Weights of a small GPT-style language model, trained from scratch on English Wikipedia: 8 layers, MLP 3072 GELU.
Each number is 128 + 32 x the weight over its row's rms, rounded and kept within 0 to 255. Layers, rows and columns count from 0. Numbers have three digits each. The size before them is the row's rms in percent of the matrix's.

# up: layer 5 MLP up, 3072x768, rms 0.0956, rows 211-310, columns 576-639
# down: layer 5 MLP down (transposed), 3072x768, rms 0.102, rows 211-310, columns 576-639
up211 093:142074139160117156116149104156127139133105152123137175153156108143107111130128149118087163152116184130161152060168132109103147151174161143146065098132098140188102153121120104097118110082123060
down211 095:105105126127117130156139136136122114155116120141056143173111132124156114100121059101167141163060143091164143187062100133090131121153095154163108139193121128179121136154165126143150189152103153
up212 102:110124130154143178086163143164133125128179112112098190150157180126134179131190102148034157115056170098120103073168183140139226130165077183145142108096117085128081111132127138144150151144163168
down212 098:137156062111169106098118126134174118134143112094124107099081146177092090126147118148112139145125152132076175128115099147135100181059103118156158059138108168164119167133142117134114147164128211
up213 097:078093165139166137096122148099118104171092119086128169110136098132091149167132031069138131108086154124110147128105079177143141136143137129170178146123100104191139092122119151123104094107115172
down213 103:113175143138108179079106154122074137132145111117142097156197144152133069135119124119149109101117214118079081079162181115091087108130135127135184174113095129104118176096115157092153199163188151
up214 099:137084140102133156123161125114173135101089093181135076092175119109111132165097098134073074142150141105194123131121121052177144088133116098127167134131103126080102158123166099096072089123170078
down214 103:157105141081101146166146111112149153094092104134130144106124217173045186150172142156107079107161135146138130129151122172127086100150102157154132160126107156159152084131116133151178111155129103
up215 105:067082102107156122151064055177117166072216177133152103066154111169085161147187140169146142118052135118147066122157092130117129151172143137105187160101098099075127086137090099106136152147103167
down215 096:093103104123145165104073121158110092097137150124161169101141139162093110148093099113093080155097112165116128180088166119107108132153133177122106096189175088115097072162046109069148151165085130
up216 129:125231058083133163189163135097157116128110120135134154165142147100125143166080107142118139145139118142142139140126173089189127108174138121142181096067170205156115167125127114164096151139136154
down216 127:151161126137166159098112118132156145177117106136114137135168143155097075158165099103150174140139109143100088142137129171113138094136195120131124130131130108099105099089095104135116146142132152
up217 094:146106096126099135092188141127102087110137169103148097169105127138148098076134099148149161182147162137105157099152112127154213106158095158086131092060142128179138146121131161104143129100122081
down217 097:131140131173099148145193152124187127095108170147133127125147160172068103093129149146142153101111081098102118127090115161151096138101141115104140105153142137096203120076119158127113139190103148
up218 093:167080083091119114096182099156089114092134151082103116129164125167077123075204107176138149149148126126142105147122102130194149156109137099151114036100109123145116119123094181124123164120100119
down218 093:145125093138121149109149201121143155087141178149162108100097117101157092141154141098180094169110148164128105098150153149118083118095130106148102051154155126112212166077087113129110149163164148
up219 109:095126115147105109099091082078154130097141138170153075165161149149082133121176152123147134123170146154126136093158131161145103078159186095091143118045107167082116170096152119102148138206137113
down219 090:095106176087134123104186128090104122068116134170143086104174098153179154093113127129110109116089137139144126148137090120101108122093112189092154156085129150134179134114144176155175162101108126
up220 104:143192153095130148112134134112133168093133109130109138159218180098160141105129137118119120095198141119078163129134113082138183168174113089069129144141211064140122111109140223193104098142107106
down220 108:092096087186076153080173113172152092156226140160146185125088078129082124097111157158135127133129126074140162147162121119181105125089102152090166156158170137097105122094184145180126208172124107
up221 112:058107092114125129106130163134149105169166148043073140094104115137110157104173178136142143130121127123133102187172110087103143140128146138097126078117117135104116095111158096133143125106085069
down221 108:097086037119135093076141087099138170157165147121119166182133087132148082125158142148176139174110071157141136086119083100146140134139113083171135094090141086141108106150189106081164064078132148
up222 105:140070083157124112057140095184115069153118176119097182117141100157149140082131086121202147150120125109118126118082116131139102132117196142155138139126102131082132163141163111134174155137099225
down222 099:120152135127098141145077170158104061099146148073137166100086131105118120113130126142100072160095146108150173146127120162077148096080154098132113153153090122166157150126155096092105137147172172
up223 098:096101140179066090103098113096074063132105138073100128122095144167119144138079110105145110130184186158116132132043133076093050136163111156116106108091140125082154142192141158113176088120189124
down223 095:073133063139115096168085097186130095157155181105098137141130100086068138109126191131144141031050070157082156095107102161146118149136114078100169110204130119144073140124167153067180165156082134
up224 099:117101095117176096181074212075132137081112123105143167134063126086083155134207098098152122149124136164178114156047143127135104103202127065142103135128120134129144127157070132064162135115131115
down224 105:128141124129111146132086142161109120118080107143141095155165173102113091102104112142107107071117144081124106197126127141169063144135147080180097090128094189109172164182156145112145087112108083
up225 100:112096113128135131151120141182120140138119154140133098146147078126134147138083154148123091137137120157152095111094172139155152142129107161101138142112113167092100121160147142073090068087105157
down225 099:145146135134159129171128167171088191136076117202154138164108039116072142175102092109151128166108117138108107098107129104138153145082141155144169185154107130079119146130120115088171116121141130
up226 093:168122077167125074099166108165164156135082110100203143168129096150102082108163113059151143159190128132144162121141074133173175158160066114157123087119142103176120104098117102144072172115143157
down226 091:138133116078093127164155116105143077131133162132133134132147152169153209166160137132136140107107151082130125106094055125088102148092142081070141168146163090057106113088114190075180109132075127
up227 099:114115154127091096090192101111121114130130130164117135125129137141141113164084159149150174116220090113174148121117093121089081216155207084140137092149119121213115075129174127098090175163127083
down227 097:148147117114144098062162123190182100140120158104117178109123162155092139100074141169064105144158154143145148112116146145169110135165143193153139202145107147159094101145098149103136156066096124
up228 105:154082078124139137097125141145158137120137083146109134151136197110136110112121145153149092119144148126073115135147148099083171105142094132125100148102100149097131119106153089035075156178104150
down228 106:144153126100102105145124147126166165113104129141078088137208127060133085106114172158116120036114168103126083152116117087107118068112128151070082118093189165113141138116092123148124173123131086
up229 108:054109083159134143144100127136109107110148130139142099116101100141206138146140117096102126136147123121117144113118142145110120123143112121154054117116191121213140170148118168073076107181054163
down229 119:046120093125130181134150174200118194088192133100094110105057088161163145118162121150074109058157090191208104187146087055089175174119148149092107120077193127123121156111100174122136135125113073
up230 101:111118123090084159099124110132118154163157156101163114146132125087117083129143123116114152097153149081079143084125080142101164149151102132184070118119126069134132102134137067115130123103102104
down230 110:066159135086149150145124096117186189137175136148122118181100141119091108174120102148107136139147081057124129120118132153101115129104161126119093088178153126147103129108149118140122110160150092
up231 100:103124061152101080057142149132102058073079131158144093033115145122140084071103159177137117114077186150151113099158131130058099179054167074106129148125133169084150171152154111138114163124099154
down231 096:183136127091149159097122112128163077121131093112114110115159134075211113124135138139107104101158146152155160160172116155151050145061131062110131094184108184096120113196146076145115152197115092
up232 103:091135108164136114160114166127143083075148093154092119087127104120088107117152155144178114160126133122183173136160122122106096155156109149158146129122140099099150169133128103142097120177180112
down232 108:172126114061124166135079177108134130129103047107190116146183125116114166114181150111167075084111151148182069091072168142135156127119134116154152175197178125196115140137105188145146126127138135
up233 102:145119115094163136150110107094168095145128082155134106161094104160119127141127137145189093058176136140088139143118143076166156083199154151134126161168138151143093147173112127092148113126135114
down233 110:171104194112156122140177128081118081158106103073105166096123162103219143126133119145135176105136112078139115106138173214119079173154115088054069108122078135132089145155145217148148156074155178
up234 097:137052067133139122056171141126097097134131081142151124203151105194101096147181116161127148158145194033111097094103134093114134166152115145179100120165099172197099162094126102112141164080113071
down234 095:133131163142105103194145157114125103081089072089132100112117148160183155092104196171083123176087204153164150141126145171143112134165157122174091110098118098185119127078140077118148145127128179
up235 093:113121072160090144132090115117141098147142135108157081135072153128107163104158121129084140121135195057168147120180192072112152120098102128139104135104102157114139068097141130141094151126156088
down235 099:156148063118143154153084100105171134159109180140178070091102119093145128098088146093167222125133157131109120158080134173131137070115163165153175096091135146170135129089131145135074107147133096
up236 097:141159131219183126187090089085116171132077158158129085135154164200130100125103079183184138067064092122115099109144110089104132131152103115127167123134203065142089099126096072131084078102125140
down236 095:200104075140140152150067107114047139078193138125124138098095175151113106172135188112119164096116071236156102145122143114146088099124130192151104143144182181151064109187102150169108126123200113
up237 102:160154111107180148126166156130057136144116121129085147052109142088157135149169130155160169132095117065154109139133107141159164115140209126126176137188187193162143112157121092124167053189201101
down237 102:090180133141116121140172175103166147192177128085153123171148095174129176171191156073107100058077153067148116115200107093129160125118142147111078148167093136177062124160094132150143188128101194
up238 101:148117140119120121166124172159066141094175061168071117195148187139133077139114087197190144200164095145088170156161189093130156153171124116124113108174152107133167099085090160162175168122092116
down238 102:103159122146103119140146160088115119147107087100132107138098140055137155108119138156102130160189119156117092127156131133116074125076118086164113160122100094194142119078079195084151128132097138
up239 103:143123095135112153135101119097249057179106117097109146067109120137094140142158112137147176148079073111132117101195170098090129117130168116150130196159147104184116136132186138116174144107205137
down239 101:157099120127090116137134147135195123068124084180187163065095125150160204122141152064132131121116077133109173117128089088166125187185142149109133137140196150207093134125114142144060110104118138
up240 105:174126119085159131090129155113143131117149108117123129172111130076181103180110117096202102124121181154219146140158139119179134113167169134107146107100137124173148145107091114163211159080092114
down240 104:146142152111108106123153201174137065136132124118119138148110146138095126143158076166161129139105170103177134107083142109129153154140129119122098118129083130156159133197105094113124101174146142
up241 093:101123188096112148145144066123085120134122141189060113113145113135128112138158142100140157084128136082155110141127141162066191172170166132101150099130103131100091077041146070104102128130188140
down241 095:108126101093080099150127061171150088098094168148136123148119124133160151165177078157134149119075135185103104127176134128114121143143096069162143102128177127125169238128137176104128140112134083
up242 109:118170143118144151133144118088133120123150081090158160131147092143151134107155099043127156132109205132164117062100205156115114125167094151067093106072113108137067128177147090128177130057133132
down242 089:206129115128147141060097160115166136139144114116125110153154081149136131130089095161120115171091075146125139167135138128110120126124113156124109136161141102159143098167129128084070065158074110
up243 093:113101114175178118129137087113141118192117140149123101138125170135105095166085120117132187065082140131176133129122105147126119153184120117160171111128142155118102153151089117099119128148132082
down243 096:167111091144129121141094124137129196144090166173073113098050149154139124139100080111143149181188122107214073157142134083088144156131116156105138117117079120073125130151162181108147122109124152
up244 119:096204100142120131125081103221169132176099151064078130136134149109144202183167124184123161132128136120108175110133122159168138176109162089184164179116088146143149131168187120069160093180146081
down244 114:136117077168083165168093111123110193095116145166146070105081110246123071133114114153135070137182091134175109095163180151147188106106186107141114152120101124127166150100141066165136129101167137
up245 095:074077162092123098129132104159156112137139087113096106177115087082133159116129148179183097069164100095100134141089169193120148141082140124177131167200126171158137143101152119166109107145169162
down245 092:097136116124156107122119143080107089114120095153163087114118128110207137178163055099167133109115121147125089141162113133144171144130113133131104129101118147124158059101131178149117061107167165
up246 097:098138078073109144110083154139130198110126151191096125136111171166148122089149158082181138132102169099090103090157095078119134143152144127084101127157209161096157125097098093118144111156111114
down246 094:146158166157127107133105113141126151133108133130129166093145160107078125109136153155134140103117135156086140139122141107084107132158145117144157127109161113085092157080108145154160095097148108
up247 100:137162082076088158130107114089114137153111107107122149111107104117102135156127134161067140101114122141164156146143109161105133109117171148181107092162132122098163104107074181122128098154100139
down247 104:154129157126152149116130129118134153165145115167142214126093086152150107105140135112168131170115098107132118143070163108107131171115113155155132130127198143139156054149105146108157113159092091
up248 093:154106167112149131110097167111150127151165140123103121138170106134140182173127186128153129063113179183079180122102161099162125139205082112139130111088156123100144134131137156126155108164084112
down248 099:131071099145145129178076134121151144095153145092166156148109101204100168172113155106153173142138113126152171105140169134121149094110093119095167085150067112108116105077171107101093100119057139
up249 096:139176133161105162110144204149081086140127141147075197132121147116101102078202169135144165134134088085165084100074134114148162073139175133157128172133136083142139163144138109129155086150162116
down249 097:117085187116173099124102178073150075130097116147154086096150074105117096135081115150117138138163187106093083149125124106084118130109160109119160113151132151162132186133099106138125142134128146
up250 102:098123111147163170086091120116150151095119162154168145140104165166107152161146139185147148066131090112118168097149114110138145142121099093104070146134126137121128200129105157092133130145116101
down250 098:100123149114149086128129101151149103099129130121149168166077155148106105125110146161154122108092130171182129075126158127157132121109117158139099124105145143141169156115137087065154193131119182
up251 099:076165137093159136089135172135159130098071101150159082179136116077162085058154103154104149115149165147126153062190118173138140167182147163175121069137173077122115093139060066152140070119128085
down251 104:139110080126127136115123097115165123192127135144134162084112159173147165115087139112083103097093178124147144098144038163150081161159083116142133181148144115155146192095060150127138162051112078
up252 127:118172163073162148149134139125155086152084072059045146125146116083168154108201108119165134172150108110148110082109139117098134114116126165136095085124182083165119083173120119068180142143127122
down252 121:073108134090097136113135099092142138094124091116077095123149159105181126161134133119124184150154118136139081096167135148100102110188135145061128123126132133110096112148090125167182188151084126
up253 093:151106111138088149107098139143123107159035066131064122154084107104038159126150148117140130152114162102144209105115135103141209164135196082178141168125128136100103087150135153134119117155097122
down253 099:123127155075084128147106134187144154146131153194088108146182134153145082104065137146131159132089121073164158170159160087147121072158190159092112135122142115089131103175146159103124108138076075
up254 109:153110053156122092088115129152095112147156121114171097144145111153137126160106122128139103114110099135139117159170143103129136139123119134158159163083101158104116152083121128148099152113146105
down254 112:132146172169143180090186121175095142071132073115127145136143186147165032167184087113094117162068151125129146141175176108106157114120119124146173192114141135143114137115203123095095114107177187
up255 101:183073120132155123135118173146122140140170110131121103140099169109122094113167148109182081147088164112111125074127111097118116123148072109103096130122118130055133112119153167164144097177131051
down255 108:107115132134093168092142175080154087130130130173178162120156101126143065157111127095130141160133128112106193159142136138197077098123177185131170110185101116135068124144140139144152116136115120
up256 099:156130147131078119077059122138155101075121150124164058076214160130119151124081113096155137176128164184130183141145139092139144118221090122128174145147108085133158096098159127130111106137125132
down256 099:071089162095136108130144122109139134154110160148143109081120188141132110104121122153119122175080171128083065133103095191178113150134097036148139142142164106168137169148115109173105156098100128
up257 104:129163129159140122117116225169081147071087125139119071079201130124168048101119137087079138152118122122094178137141181158024079145134131144186114080136105124132109077117145103176076160099140118
down257 108:095119215108146184195145118164120156097098084101112182139149194102108137143186156070122130097133128175170175177127156135170123120136127147130222150074093136137096118156121087100082068154178155
up258 102:123120100098153170112138137106128146142077107136098129159221114162137058124102096150094106137090146125138169113086119116102155201107156111095142122095169089109101159073123149131096041104074141
down258 106:157159120133078196117079140152091131111116150150139150154112176164162115055069118143177096098122151116134157115090063139125200178134123109154125071138162119089201075144102222126130116120097134
up259 101:119155073126124116155141175151105162128146162077103109117126117159129115120053069153152161198081108144146167158130116173110224149094131103131132088125119139137182128140143105069156120104138118
down259 101:126150151177163142096195195171148121126146145117135135105161212129121109136158154142145128117102162085124159156128127117099099102186088138122120119094052165168053110120163121075142164074141143
up260 098:063136176113174165191180088156090120129146100067116149152065128134107121085161147099105122113134067163130061170117180071165171137156102150106139160114100182120173172155173141163185165104133095
down260 101:127134071092171123150144143141112131073164150173162111099095123193144137102161118099128088148142116101171110097153102123103141166138092171141086123158198134116143196131101182120080105074087121
up261 096:116130113131120138105159075154111061174139074113128138118154150114099188184134147113198117096100162120127158035181108151144146122166083153156090176103106093185104170109088067060167176156101105
down261 104:117149104079190074150099125155090133193140150123154157135066077113115186130097105102138142111112135060104155104174107127101131083169119148069149145068128118104164096110143165143101076137141175
up262 102:107191089143175101124130077124181189147086119102121135031126131166116094124169111094139124174079105139143125135067123163157100202111146115105145148131184034114134090097145092113153135161130118
down262 111:058144082144150242155104147127112148169138082170120147120121156041100128096186123123147102151132186062171148197168088098147110107136138138133124140106105134078088119125105130125180098171112134
up263 099:166146100142156067102130092158127110149145100188101097080079135117124202111113118163162059128101110114173128106067143154094137117141218119161148157066186146152174128108158150175153132138125164
down263 099:128079109132152078105087137107175127082157093059077180119024124114117101145160169184165149149164130131178143181119120156094109117173129125146140166130131148119121077134101151127133132168155089
up264 120:130137108153098127091119115112084117124131101130173120145130060115149136118047161134125110214107191057067162071167127068130142177077137178143113094102203065182131159074121147129156042173092160
down264 123:097125168119153177162110169100077167108176150162152143100189168142160115104059128096104160138108127108127060122136144170079107197107083162055105097151134076136115121073122135113115060156074125
up265 096:114206127110111117110065159136108150141097164074090128140112141116115073061116116103126139144119081128146133138141104171086137147150139099103145163073105150098094137158065095115177113126170160
down265 098:089141118081167212154124115152110154099131126171136118100168143162143113164118169126099107106104085145101120067126114137165141078139096133127084155125107108179103124179104082109181124158134125
up266 100:105152153161138132174148088085136159157092125142140119090162132110024134114152153146126168189174130122112122154119152158131174096159131175075181129134076155084145138178172104186146114079122153
down266 101:124146176136095143108122119164115162090117169165134109131125149173085161130108120121122174142153058126141088169106116140101172125162121132127169109083097149082037119118109139179100127117131160
up267 108:092100125064141104096148179108117133129135104166186113193136081139108127135167132134147139103214151116128129110091116145121163130117088147155140181096118161116095094165195113093133147090153160
down267 101:046141191108098150150068186100189081168110110123112120099156077156114180117121121149083101110106133042141132145143162115114214161123152119092184149107116121131139096152142179128149145157093044
up268 102:151117157129139123100176173136073101144191143068109142038124147149119083103141113122108087101098128135095136163125153128123112131173115166135134157113164144103151130122082132117134195123105138
down268 105:070110142147116147095165107089139154189135191062121091127122132133150106079114122146111171130067137133134139181111084132119046090132162166173065121133086104127171145175087167132139157129148078
up269 095:156164093046124158145109104149130176115136176157117126090071127171127128136121097128132126134108150148137102127146088164085190152130093171068109106094164107077081114112167097157129170138105160
down269 096:152117131175155150151125138179179082107123112135115116193145137143122124080117097146148108186096078043153141104102168138167196098169134149163147113103187130095201124127121153131120123167131162
up270 098:166108121197094146153087159083158137126140164134158075100093084180121107127133147097132101160143170092099148099113133136146113099194119143092130131076125143094116160162150143095126083183141149
down270 096:154091124125152117087176100181134100118107100093178076119186138161141095178137108076182116083146144173166142085161119118178137083137130093102115140186173117104083153143157097094100124033085164
up271 103:128121067184156141078103138119121114140118125112135123155146100122092126088112126115105103135121175077106150086049125135062164167148107125119164139162131110119094096049121128114099115134137091
down271 100:156116086142146073068107107157148078133158186185120134075104133139118114116066114063162132142089124134105112156105145095095147132142101180170169163184191135182122070090143111126124139111145121
up272 123:168121101169141055126182127142098035103134168129105074121163137113154107118148153107178147150127062085067108141177154144143102191099126097198113104056169098080109116129129097160096126150161109
down272 119:133057114160171110141197100160170068169113114114124149183127131143122112105131143171145108102128143077103108124100112156102101151087097139148126133112091115144113086163144040144120129172095093
up273 102:131123135156171122135079125091185104079133150116118170109195078101108086144139070131082064109110079188130129181132139125128040142180138112098137125089145117105108169117142203113132103138117061
down273 090:135062086142142143153187176161125147155112169122094137113117115162107099179130071113168131143138109137183108182168092130220121100169117076150084096150097141157118106129114131128123084158107143
up274 102:070121063171132092086138133123132139173186139106119083107163114018136134139111174105169122132122113119137110068129092156073168142085114100162104158153116102139103154099117135142146146067114128
down274 100:101094120165146132099098135091102132123167095157124049091140115159101200149183159166133106141130156165151117069129103159155189195110168146139145123145132157123115153110115164100186121100142119
up275 095:108118129046189163140114123171138127104140150096196145119156138163120154144127168096124126104204168102168141093117108119122135115120133124122127145130110149135158118171093092158114017108154100
down275 096:103105100149126120144097137067156128099073173111123124096107150166115116180097054106114114203198135148143122076123100123167186096104169085135146120143090090089099147130107157199119142124067162
up276 101:125124142158159133076115108106156112146119113130106161111148124095112153096146127107143102060146158130159131129083124181136120089092126099062144116104124114060131126127122107121158150128155119
down276 100:154088102137123163142058145079162150089102167141118144131128102084163155132119161133132106093113156121180140096132187172163109134108149105092082134103128109131103091150176137100152112155160149
up277 096:070107180179104144140097131083107201093145119096152096100159106167150118163149116108159079161087104123077108158181111115134196114118149145120152107185154177085164136043118110116130096162075089
down277 098:140122201125110096126100132206184155176170126143117145129111120125140142128129155086081162116107084205127100155087150171117105158132169159161074147081112121156105104185092155157087184100158185
up278 104:122149141165103090151095199128126143126133077127071096073113067136109120085155154142108186108114100071158184159143136100157128147117126165167119093174093115139148158198093136196123102135108134
down278 111:121141124192102092160143159120163086146137098097088146082144137148085142113074163108142165116063104165155177160098099071154148124089096073104166139150111136179161119195139191134130106118115131
up279 094:165089117176144183106178156167104120141134135115155092120136148105108133122148176073149135170100124111086094140142084063070103106165099154126142115123115169162089119136133091058123104126084145
down279 092:105117125125113129120098098166178118178150112140136117100126145091140139171101098103136110159121148088141124139123083100134062169158153108092105145155184151107176158114169143205154135143098095
up280 094:161126148068118134086124112122104138117102060154140150121156164143184121117106094143097125137145186171115126129141083142144137153144196184166145148137150158188169125054129116147111071126124116
down280 099:166122176084126141093112193115116172143146123137127131163146194112176169134125153109154133057145128098132096152145119098172128095119101192110135132080172111141124070130150120112161097127108172
up281 100:201150126131165098149129068114114110113114127141141157132130134101094129115161119126127145171112090111155107084085151182111165130089092170145157078099163116092163097137155154092156187077077107
down281 092:146145133091112118094136123097120126155198103136107102142156075116185124120174120096150092172090094158194182129112130056130160119109098109152096153103191144117141078118108165095199088124122141
up282 098:125149168154163137142113083153165094160140091120179149149117177134148130088153082134116210158177143136179138169119146194110123149113132118129197127096156083115159118187029148147127142158140111
down282 106:176058156110096194183150116086145180168091113122121121119150160155153093157113135103117127125164064118109163182123168168118093147185101070141166112040111124131164122120082097101104109119100101
up283 093:156050134129166159108109070138097170136144116102130086098144100093128056131062138140160147154117164091082120148088129115145116125152130164098151146137118120196209148142156122148093121087200139
down283 095:135091109084113140094175108155145172134104170134103125139052147138191121112175185118152085153130173107140115165100124122154173138115115146090099147169136145091165181155131123071157154153144133
up284 101:120142167161133122123143146108130163135080147153164104100128130099080110084110092151130094109197109121090118096113123153180107113192110176115158073195121136133116138082126148094171083102124202
down284 099:073134090153133128166143128162113062107131135090076130108158105114099122099091110109109146109126098131140137058111123107171151099161059178163171150152126152110155123107154142119126135108096135
up285 093:182186134097126116157147127147095097174089105128119082150142173164050188111098124075203081136148176158129088096084170180113139144122118111150116168147193088129147094105112155097151128047100103
down285 096:047179123116128121141116085136122138168117120166061119176084091118161181148143151073101055110164143116132107124147123164107068104181139104119163139149081169082068104180158143104138072085126113
up286 099:049073108123177157166067076130161107112112078109153138100100161127104138092160071153182121115123161130160124077162123130113075130090156142093093152165165098204137150121113119095156158107197086
down286 098:072188141098101090176092156101115156193133167131098167096081107108123107133159181208092091144123130093086117126178108103116081057109156115128150129169179132138086218163132146118197153147145112
up287 098:143131119141076120127186168168106092181130127126104177102109120144081173088155054088103115168139197066160167102114128115159131109146176143137105120097077059123112055140137132108122163123189091
down287 102:186136141158164103116155163154149141151108188116113135128128147169165089205153098051165134094123149092088076140140104184114139120152152138150139098148174118154155165085047115129165175147167195
up288 103:070151124130095081084210073147062114096176087155142125128130125132050136125152158116093132133195123183104143187146203154123132132103144129170117178052073155126154142092131168121166109112113129
down288 098:130118095092148114103187189115099072120091056080166134125136173166061085108173135126174108131093120163095096146157163132125066213128132148103094176119102110169165125200043165124136141119100144
up289 108:063136122099140177149122185135115142136128138183060164137109122134125136119138126091063045174189105098181098171124098096193163169152174130160154144114207122116179124130165048114137151158129078
down289 108:152114161124142123137177090083093139108126116119116126078132198163128134169106158182152168077113141099151140135110121103145086142136114124113192117023172095096091135163116094098126145105145110
up290 103:117200152115139144034176151128094164134161118154114123111111109109142072135124109055214125153134127082050191130082203090125159130171153097167071171136093100153136158126093116145096151122137123
down290 108:161134104098125093145094222115144161090118113140057098100124153122157075117121166153167138161117142117089055130042149082127154100120131100148102120148153160127120071114140122108133144108022101
up291 101:082122149115099131102160127182079125107131135129094195124045086115116114103186145111218111109163133092105103090125165173138146082096121116091094102107165041120092163115147137083112169133091117
down291 096:147094124125159127129101172102100112153094116184123126153175080171138078156127143142105151079159190146116142130123140205115177125108089135101097083123104164113172060096124160148129118150184155
up292 095:109109133098121156132139188138152144116176124104157156146111175108115138087170093140162131127068143129132175079169102160067147176144120122073114231136146116134122112105097129093159102125147126
down292 093:135155130135197128096106125136130148144169182145075149170135132134149128145093153155152194194136090121130109161193132143181135107130110159125150137075114155116138098113047137107105118128061163
up293 102:147065115098113103123091106087155117137140070163141177134094136124079092214111142120148081120125106163170137085158147117176145101096094151090102120176125096162182101093132125199099164108108122
down293 102:131125151150161163111044128105115099116141170078120081122146145124154118048110123085101085137112169078058171101141144134139142093127124100083202132102142124141127126106115085112189131117048126
up294 107:091128156140170108079155120125096093150146114129135167058106056182134124145142147130142158111127131113130098174042128128178080147104160076114157128154070111140108120107197129128106151114175122
down294 097:099115114106096119135078173139084146104115133145113121152112122132143141089156138193169161135155132127109091137117146148139135167127128128144100100157153144132121167056108111112120102110137130
up295 104:116097022123125119089119176093142105138112136089108109168148145082135121163110156141144183207164106143070108146154120144095078172154115090184173146117115121166144116118189152156126165109129146
down295 098:162138121176102141099146159084083136093112112137134150135157150160169117151147143148147130167153088167108087108118090150119039145158055084158119155085154099057131116116071110168123126095071138
up296 093:172155087096129133134157143140072192128142058140171101097178094101150152148137162092141082144149062084071070075157107093080132152113152161123143149101174140130118113114121050098126071126070162
down296 092:163148153177132134147134122085146078102151135135135132096143101129105138159144123112086157121109114135158115135125093112094086154117076102143113066137164134165124170108098140157171114105116153
up297 098:146113180083080104121124115112088117076154163145108111159149103146099142159084103109120121134105111130116129134081164149138125150147140101148122106136144126126129145135136138098150130115189158
down297 095:134048093081150102138097140159089092154127192125099128151108121074062116090103141044128134097117136162099109055113143080152155135146138155153123188181135132155132116131138087173163143180145078
up298 109:116139154122072155104084141079164059139143088131139076142171131131082142132134101136144165138194120099113078097096100178135161105117135111164095111140135165119115181142175114119080059108122114
down298 120:194105156092128165155043121079139074186155155153111133076121126108136151045144103171157105153174123102119097164140146075120053126085121083190093167103131081103133111113165145099140103167107166
up299 110:170226112154061178090134094150066085116170125151145092164121133163141121138106133126107111196148111162104159129086099191175124148120169139066160126115087113175161156146150113153067109127142180
down299 107:151120167147158107110145164143111170124141151100111091081061158078178113166164071123151119099160111109191122153134183096159124161138164101100135130131105127187160097135138102128159155164157152
up300 096:149203116161122120111148139093092110098143188182165120108160173151120123120146159105098157142094159077152133115131166199121113137141148110150170101170162119099128167144133134121169170105115096
down300 094:132172040097217129118114154199117128165084105111096130129157164105101078131089133110150171106108035141091134173132130063169159099117165124139156087198043052146137073155144113194094119203097117
up301 097:133106038137075140137130121080145151124085150155138085115195093149106102176121144149109131099139084128110100105138120183147092106127146079149181123129135140133116124132082111089184140081227109
down301 098:082099149116158057110115117107098087097154155124087148141125195185186119074123118129122098095129109132107148139110134196133069187131138115121099190121128115125140176156149144083126168087093167
up302 091:171118130182179140108132125089148222160119133097171103113168097150099125135101108125156142044121163144102079096092184135128160115145151148062103097093141086124131123138105115142125136140169195
down302 092:076175094153138124111183149157151152120149082099130105129143126153130125112172133124134166132099102165168115159119162155169142093110157147112152209111128177097170125116141162110110154159117109
up303 108:140119143134129113167123165141166094121125129129158135169086115181102079165138112140123122189055078123153193111098122091066153106137156146177110116129132073128143133112129191119118163132149114
down303 108:144146197134102141159193121120181077141121063113137118115117149144148081121044106149114169179109067102201107107075129115127191120090110168096173108066066147120130069122139114163137138124149107
up304 093:132099102118141232137098089140119138107130145107147155117091094084183132079109144186097172135104120180143169099177122113126104153063176102151109124121153159112157109116146136147165119101117122
down304 098:148146087103119107142180196131196130128143107114090133103126063120163119103161140113093164160127075151148112162087094102095084164077146105150112119188144120139120045157119127120071145119134118
up305 100:137105099161085113133160090119111141166150135149137073130142131129087140063138103123173133137089157074140168181178057123123171112117108143179115108117123126155123163110113124164158176109099148
down305 105:152143160130142159119155106143129147103120068139143103094123128150067138092109118153152181121174124155117091119142112149144119120153175131137161153114164137074063137096114153144165173100115121
up306 121:092104096115095107131090094121126099161116156129161131126119146099051152135117163109063129132093172154118160126172130103172099113147166125140197122150160154078162060113069058106055118136113089
down306 123:109100127138138076077157128156111085122091121120137120078112143140090169139085133148164087168169167146097139166128117100152091098137189122116113048113167109168149131169067145140105125140107056
up307 093:111157114108181094166050139091118179086131192162109161104105154092170145173142149198159183101140081158184157086121142141124134128151165138144159167187144105161157082124105180079060121128174084
down307 098:135129195150121107166093132124134155171184112135097177074112076147133149138148161083089106130115114140088137172186166166116112089085130111116111123073070067106159144124147150135170167144151093
up308 097:091128097120154112117055139178109159139075142199114065121143127184169137142198168163125119153176163146082170138122195184093136152137154157161156139091120123123137167067130119108105154149126122
down308 100:121128091115148216183094173133098087124156182079069140147136143145083135140145099126121120141102122147077072108123110127159120151102132104132145205137121127130129224107105159159158104165085112
up309 097:085176078163143146092178124125131128146140157138108197180111084069091118137142090098159120173153124111156140136081126127181146152089161135103133117124166139201117126121092159158165150152130144
down309 109:146156162120079077145129131150171128075095138188146135198176102133163080101154099063129174072189142106158141087101179193134142070142129082143066138056136086055078119121076181144111126083151104
up310 100:154068152120086127097110147055136130108078115084109152129118138107117166119091198128115145078169129135123156186116151072083115121082154122108102155144133140128164087142074140093073120155120155
down310 103:172110123123109157084165134140132044130169102101138136079115144119190108132144141083174119181160115134126160116067166134153137137098131159091100150068103152092129123083154163136135124145117185